Weights of a small GPT-style language model, trained from scratch on English Wikipedia: tied embeddings, 695M tokens.
Each number is 128 + 24 x the weight over its row's rms, rounded and kept within 0 to 255. Layers, rows and columns count from 0. Numbers have three digits each. The size before them is the row's rms in percent of the matrix's.

# layer 8 attention output (transposed), 256x256, rms 0.0549, rows 50-82,177-210, columns 64-127
104:138114111096101131094152080121085151118126118057133107084075072118122112124168112137105117105080172115099148137136140134129122157147131174133173149158122192132121145129144130123150124112121115
104:139117082139149126134137133105113157109136098072143100089094144113142157123138137139131114107093142113139144107136133170127093168154123160104130095124135123110120149094130165132135164114125121
113:137126120127153110106174089088091124100134130043164119107166128151117127120157140167123129116103151088103127144103112159165139177167134141115146095138135107128136115100144160110120145112129134
092:143105084169131145162152157115155145125130088066124099127135137159123141113130097136123140125136114131160113108109133158102102124108106125109104121160111156184102112092111128120129113108107123
108:150102068113120192115131155120120103144132128139142146114173116142118180130118136172141130119124109098157110217129112124137135147127123071174102155109141107105158128129111070152136132121117139
112:137143086137117149135097131146138160126132149115134046094170104165110111145118121121150149132157163130052125109154133146131127179129129123144117133096086164072144157125116145118087154066161129
103:087108143133150175169109157101138134102152131165096129122147132128128125139133140115142132131107146102123114118099092118149151115138125129140179118130129105105155119135141122140152074133124126
103:170107167139185157119122154143118114157120107127111134131160145154145143101120115159131136117160129152142178144134120126136139190124149118060113074093104155124121116113100135086153190145106137
100:137126143121126104125101160127149087156083151107151152129087144097085173150108141166110147135148084124118117128133120064139133143136142121150105129143112122093150118158111106116134138121110109
103:128151169115144121140109111144164133140110104142126154148161149150097112155128086146110150100141108104090121148162104114153124119144120122129141111123143115096129167144104097150108130131149146
099:128111124160090099145125137097121112136179119140130116195086136117091128101131127120109127128139119131161121131097138133104136120123117088134089137126145105067139120120113126149155119125125123
086:108145167117122120115185130124111135097085111098071132155130106124151118122132119166110132154109164133086129206125143070113133176158109157108166153160102121114144106174117123091154171124138152
098:141109129148125124139128140125116102145103161110151132122118122126114107135132146172156138131113081115125160127123104118070103130150128121102171082092153100112097157147154120159099091165154126
103:133112120103122166116144125142150149146160119148111103137146102189130092114127123156136153138109103121161189113113140133145094148163121139108153130114135124132139171121083132123131096160147136
096:132147163161083092136131118155136143119134139139133150145121132145135029144101126082116121098163126108114159103144095100140139135132170151129142126109121150117162156145108123160137071141155123
104:149162167148136105125098120110188135143126104171108130114135130134141126158110135067159117082112110095154127089121108099156131113137172089137141128114120092125086158134155149169099115060146152
109:142158157123125132123109098145118115120127175174127118132111124066123074109122159126120123116122103126111124127119138142109139109095159107163112127140115155153103093121150161135095108129093078
094:157122156128125153158116126150146104112136143144141106162136123163118172083125141087147136156168085115144145112103169134140123120094151117146137109120084082179120162110084149144106120149124136
100:128086094138135149130181113128133169109148151102103102128128106118136124114141142106146122148106142134106178121107122130122132152129126173116129107168113100141150076106116151136134123102078135
096:122158180138070126152099117173159132114136108133154115170139142144121115148138140093154136138165118138185116114116152102092142138103121142102154126081094143112141140125095159092111138094124108
103:115160109136100131138167146140168119121112126083118125142123126115102127108097100111148134161099124149120168165123132136128129089142092137142122127098134088145168129133098135135118150114110151
099:140061156094137117119138119137121107122115129120112135142100129167106140102139133137114136161178137138096165152124131134127149122121154094183098130123138126129154164134150143129174124071118128
093:117125113109134131145127110129169112142140133130127110071118090206102134123085094132132121081125120125153124101146103088118120156145128112134128121111116124128118148086119135150128091119149098
110:124103103114140135129137133145153113132157159143155123079096103129152129118154107119125132129123130114136125120124113154120101165156118157117112112152121157158121119109081101123152168188109119
109:129126138113093147130163101139149125141134168118126162168111112130116119164108150152130137144104120114119120125152137107122160129132115133189132160129151161105150073162104114096164138147096121
101:134159114131155075120139146122091146092098129139107125139138140075114104141098118133124116125145127166110124139156125130129106102096147084123083142094140106151120097146155151145106117077139122
090:132088118144155145129100105149142100168134148129142157104172138147098158130097142188129129127127114102129115144076121119149138158167133131133127083124147085149131149140100118136116124185117164
099:103168131139100134142111144143118137147124132138138121110130131148123130175120148074114115100149157185124126093133137126097133113154097114139105071113098129097123121149122168124114146159110134
101:149069141085119157138104169099169120143113138180137102107126092162125178099104147146169112155092077115140142158077149124159154165135140099141131135136106142095102125148135119116088153132138128
104:109135096098123101090144142154143131111155122146120144088139153095100133118068120132097129137127114128078118118166123120115134182130130117134105125100132131114161124123129136152124157125136148
105:150114116153139144137126157127149103156093095120165149143140150137103138169086141150101125096130099109134133156171078122165115145106137088116116097078122103095090144146135129107127130131099109
109:124152091126128155163091143121111158135116142157154109087139085071128133118112156100125140163107123124148085153077127140130113125142086135132142148137136109101142116127117090194111110151151117
112:165126147144109113120140097169151113166146095116133159192135154167106114130096083226102140130148076166126157125141168083134141107134128104123108103104144156130139142171125146142132157128143130
086:141103091173135159119163111144153153139160095156153168140083113178089103113120126163134121130094102088121145137147129149099099126133129130111151174114141141118115130080163158113123117157161123
101:116132132163151119126182123159129111138082129077134130107158179114131151074117118080167141133145108139113091137107119092110109088137158136156092110143103124160082134147158157147080137123147144
096:115163161134125160129137115128149093140149152129136134117123149104129167125146081134160127115127171120117154142164171137108119134137102141100119094137117098162145151128115109091101177103127080
100:135140103177141171108114142124109138110135140169131151164141135135168118124150131140127176135136115145141104123113116128125153149118117130148127146123135138134139104093107136140084114141135136
097:134145122151149141103139178117122136148082126111145167143135173137102126137118078133142144148181139093113086119100145115137083109125105138125117126087137048133097166127156132123140133125150105
106:159122125112125141154140073103133116139161120137152135151123096160119140175082097152135136082101133138161146112167125086122084165079100083147097110117094079138092086120120138094157174128111086
108:141129099121114121127171101171141130115139125128118117119142165115124156135099096115140131123183141145136082100129134122171162094156159120135134140114111135137090160149122146122126174076131113
097:119109170105160105187092151146099118119094124152119106108114094154109111129147171149107113149099112135113104116130110161138121121143110134103187150179165162084171176115139093082137082140087132
106:149107129145136134168115141142088107151168148141131122149134125163134124127120123149122129102133122138121119109149125154141162101124105137094151151133147162107123129120122134154101105177127154
097:128142102118163130141207116167115078098117112134124146118117140129123155101143125136134131136129111120149128130119149137083112125183151145115132106171088110109152120096128150146119139090102159
086:120134120110138064104113081141153145131102109074119128095142124148122131106128136145129100127162122104081116108136107144129092112139142143141124112155110122098143156131093103157166104123060119
100:128157179117137085141119118123148125139109154124162149120140137147109150132110124141123091118126153110180099097145152133126122090099127130111157122131119112142131145152132100136106130104125107
094:116095120116162100141074140109121100115087091108134132128123124142133144084125169154126122157126087129091128186133085145134121131152130159159105103139130167080176133147111146128126132170089132
107:106103127109124144118153108121157144139126116173108128140140127116116090119144088099130154117140154150127138125171144112114113147131150136085161126123085129123135122129112115096102122085071130
109:161117127068096112195093100125128146134154127146122084093125115162107080107100141119144128115149124157145119119123124113132166153142151121137129156097120195138150172149097111126099104125099109
101:172070120147107100152122110144130133104140103151134157088127092144102066111125193124135109138128099114112147149171129135118177131123155139111140150118118135108149139126148119153149085151080133
092:136148088130114173108146127101124146113087134158122146102121122096136121153130106117113144110093110130141142111149114116114110159104140097106090121114137051146109129118118146149126150078142146
098:172118126129115118150133111158106151126122128133127117103123091145127083120128207111134107115135045104095136105128116123127152099129141127112085123146138111114110142133119165164134089122129151
112:133122116131093156094100112190148136137119127137152127146136072156110156123118111103166157122110123141083129125087122158094128139153100124146157112128116152115122094117123182107087155145131151
102:136106145131131149180102146124135113138114158193131119130096132136084101163139126129125141140155111143120130136137131123131104144144135143158100138130126127104128127131126147083139134164089112
102:129132134161168121132125124143107137121159108127130116101118127145111089131173169175110132126118080104094108124134110126108118124118132128125167133140111138107092129108129139143107066151097114
100:123130121123103140147125153149153053119113131114098150102098149089114153115156137126120128159130120154117134149097156128107133106192144127129101191127115115107153154156123143127119150134091120
106:152102161109117091171117102141141087100128132119154131127072125155103110081145141150131128103189141113089144102123140137101111082134116161128134085133107133156112141142140142157145095097131145
103:115141108125093187121151140143154116103171105129120142108106164122139156153090083106143170114158180142122106102093137114126115174148135126111096131097107138146114084107139123104119195089125102
101:134145094119109178106130141149109146144155153083146125143164105084170161121124123144159146143107152117105102154085138139136107139138092121123142122114158111141109117101124090156145129157189136
092:115133128150127119147158124140154104132140113183134128145111104168123117105125143162113104148106092115148124157136138138108127108128136190122109138143139173141161110136131076139180085156099149
096:128130107166101141143129117137126140128147176181143122155098133115133106092157070111142140102119140109183112110116144160128118115166082141130118103101114164150078092111162171128158136105144191
096:136159155099153130186103100136137106137101160170095150129108118150124118100085133131105106140117103142108104169114134189096134118156149130124191147154145116095141124088096136120111122128088119
085:120144175104171123193123106103173109151139128094144143067120107122151143115087127117135137133146166152134124084122110108152139137146119104106175102121184115127148134097127129091154154151115140
105:131110101120074119165133090139147120105111115152128142099100106142128092147103137147152114145114124095134133159116090115130156137135169152119164191150096102105127097130145149130116113149117129
092:134123092094092102109206098164141149127167102130125171128134143117104112128124112061160122101135189155124145129169165175092126144099121099136120198098128131156138156120129115141151157147093166
108:123145099137081135099184101125161109094151136096152101127120067080138107148120116114121154135126146146127129144165103117117173140155101142130141108107132092087128076090124151184107145120140180
105:135086096130115142108128141120118162162162133169119122134117135113146128137138154100106129138129152102152124103096124113104110164087124107149071131130159147147120118154179127146145134113158097
095:147118079127093132143152121131187155137128107159117146117126125129154142119123130121142126160123064127190110114168138130143133128096111130123111138082130129118156162139136146189104107114132183
# layer 8 attention value, 128x256, rms 0.0622, rows 50-82, columns 64-127
098:121121129114114166121103124116134125117123161146151107127113103143153097147117123137154144181142083107143117131097151141179114114137117101124118103139137144169146130104150132111162177098119139
100:142135131125131127134126063106150135118109102146112089133153094135177093146121134138140129141176114146144095156123100106141149104122148118158112138143137170113153139169103086130155128106165117
108:101106117103126098125140129135132119146121167160139080063129104110136141128118124124145126092148084115141174097130175104096188133065161153121082127150143139145121144153146114136137145153094129
100:117124130144147096137115118154128129102114112111118109098124123119118110104127129136140116108100117091141140114088119102155153144156146118128112126096175157132137158134097126187136127112176134
108:111131132139165116130157125096171115119066118110132112128172160120147146124075119061130127140158117138123114096150112134134172128090135128064178139182140160137120173099116125124127141125186144
109:119120160138136092141079077156149087154143099114083130146088082156115096136124120143091132134105124112143153170076117102099133150129107139114073141116115099144179127117168127094142125154132144
101:138151115131130107126122156105090135155130121059139142161117135153109133120114095142145131127118095125168173142128132124073151124097130108125094128138112085164098082120126107147109085139092138
109:139126151086098132090092083125128173139097118112122116102131084133123113118158108124167113121106120101168132109089115134079099116175133113176098161146090155138138063124166098164139120148174124
101:121140109149116163114092114127155137115114101096099112129138091133106098108166140127119135136120166113144142147141111079129127102125117112079138103136097115180117077125115129135124152165157149
094:116162147142173146136142125116091103096113109144110113171044126105136106124128105118137127171078125120165143112102131107090091103092125111147154148122139107152129107122148107124119107139104098
099:104169130110160139132128147135122119097109083143146093150128150149117105170143134113145132113115148124065155140072085142156110142171153135164118113097132128200083140166132114120151113124174096
090:116122135114102150109130106150151182169139170110156141106067126158102184127136106133109136105144120145187163090097157101107133079124099122101211139134136130145133095121129127113100135105122150
102:125189122155144138143089151127092153139108106103145149141153136142107172107145157152102131064105131104133118157142150144159148145146125132165157118144162099191135149168164116083130120114137146
107:113162111193129095140156146150120126135095123115174161179073166090114153136129159121128134112108169092170140122124122172090127128119169112112111130090127120142072102140140110126138159114115144
105:130142143107126101145143145110134100138110156148145130193098129117098196111130091204120134116076116118130131113108128152117125100126109131123131120145154084177108145102146151105077144127146102
095:117086151132096101152117192133106081127137139123136158121163119156092169133119133166130131140120112159077128156126156170117107132125131178147160105152155158103146158135125104138163142200121142
103:141110123133135144097149112158133124096132136120127155140138124149129153111123073145122134149129147123105124091165147135171073120101134123113058084100166135110096147119122138128114172143168121
104:118092165135103128141168126149134118144102155134098195117091160100128134129067129142108128105113147098093088112146113125096153064147117126133130166117145163146130114100139129128147131135126155
101:135190099108108129100169115124129114117148107078193141140110109105132132066098097150131136083160131147161134121127139140111164068086123131119099113090142140083103109142126111143105142125145105
102:086105123099095128123116126113098099129074114132146150122110134137159152110130119108110115121079151108154139132147130136122138119129108131105081132140148120123147127117130087108161129121189153
097:110136130135148116132131117116146113136142164147093183154100078123112118088091112158167124106125173131143125118141114099100128153119126131136164093105077142101143097147138113139127132107127142
103:126109096117132184130164125150166112114159111109115114140115114091167124132112118084113125137051144125135110092052134109133131113087102099115105106138081124128142116102140131056093134145113114
100:106139110154128133154142135119115108109092120132129134181142193133078118151121185137134124160117092102167178174142105160119167142140119137150115102154120106164153140106115131126134132159133139
104:125151112138119146137165118114154126113173105153137126162182168080134066168128145107132108109125113124142130125123171156110170070104154122156141107119125140082117115108107197146152128085135095
101:159183114114154131133149143138166150121151080111153125091117160156115146141156130121141128157109123129103131143112124147125091096171159126070150142144126125112089127084153166126064149137135123
099:126069163131095152160144141157164097160178090121084133096155105141173125129136118139110135139149153111079090160096116112094150161057103129121122137166140112097129148145078170115146124129096125
089:110144107150142105153115131125141107104125134130157125128128098087113094136120111116158127113118146131152164064153124122114165092118148124099133127144058155170130093175193122128096117112129101
097:135161116101117117099136116140085103131122133122114112130107174146087080106122155120148120117129115108154080127153125168170100113131092149189130150169038116151139132087118141150115115158139125
105:080143104186174114100143083126113123104122130107101158170112123146089156137096109145099118145129138153162126071163124165127156099096138150067109098119157118139167116108140099083153122101101096
097:130087146143139080131123141133138112127092137140110083185109137111124134190109140152112119142149113092138124132119091110115129099093157132144166093136185078065087157117117152112117117130124107
107:141120160118126139112110096124118115127082139185136113138129133126149141110122112086176131118127096137126076120062133086093143122095166162141126132116129137168167142093156096121180133125155095
110:114141163129160148116143084137156125126130112121121165114120154100159159122133120109143121126146131126108127118181148126137179124097089143171136131096115120174121193147103165135100105106115172
107:094120169137156156120152172151078122152108127106137105110101092137122133094170121077122137109109162075086116116135119154119094112138155182132144109147117118102114106105142153139152150184119108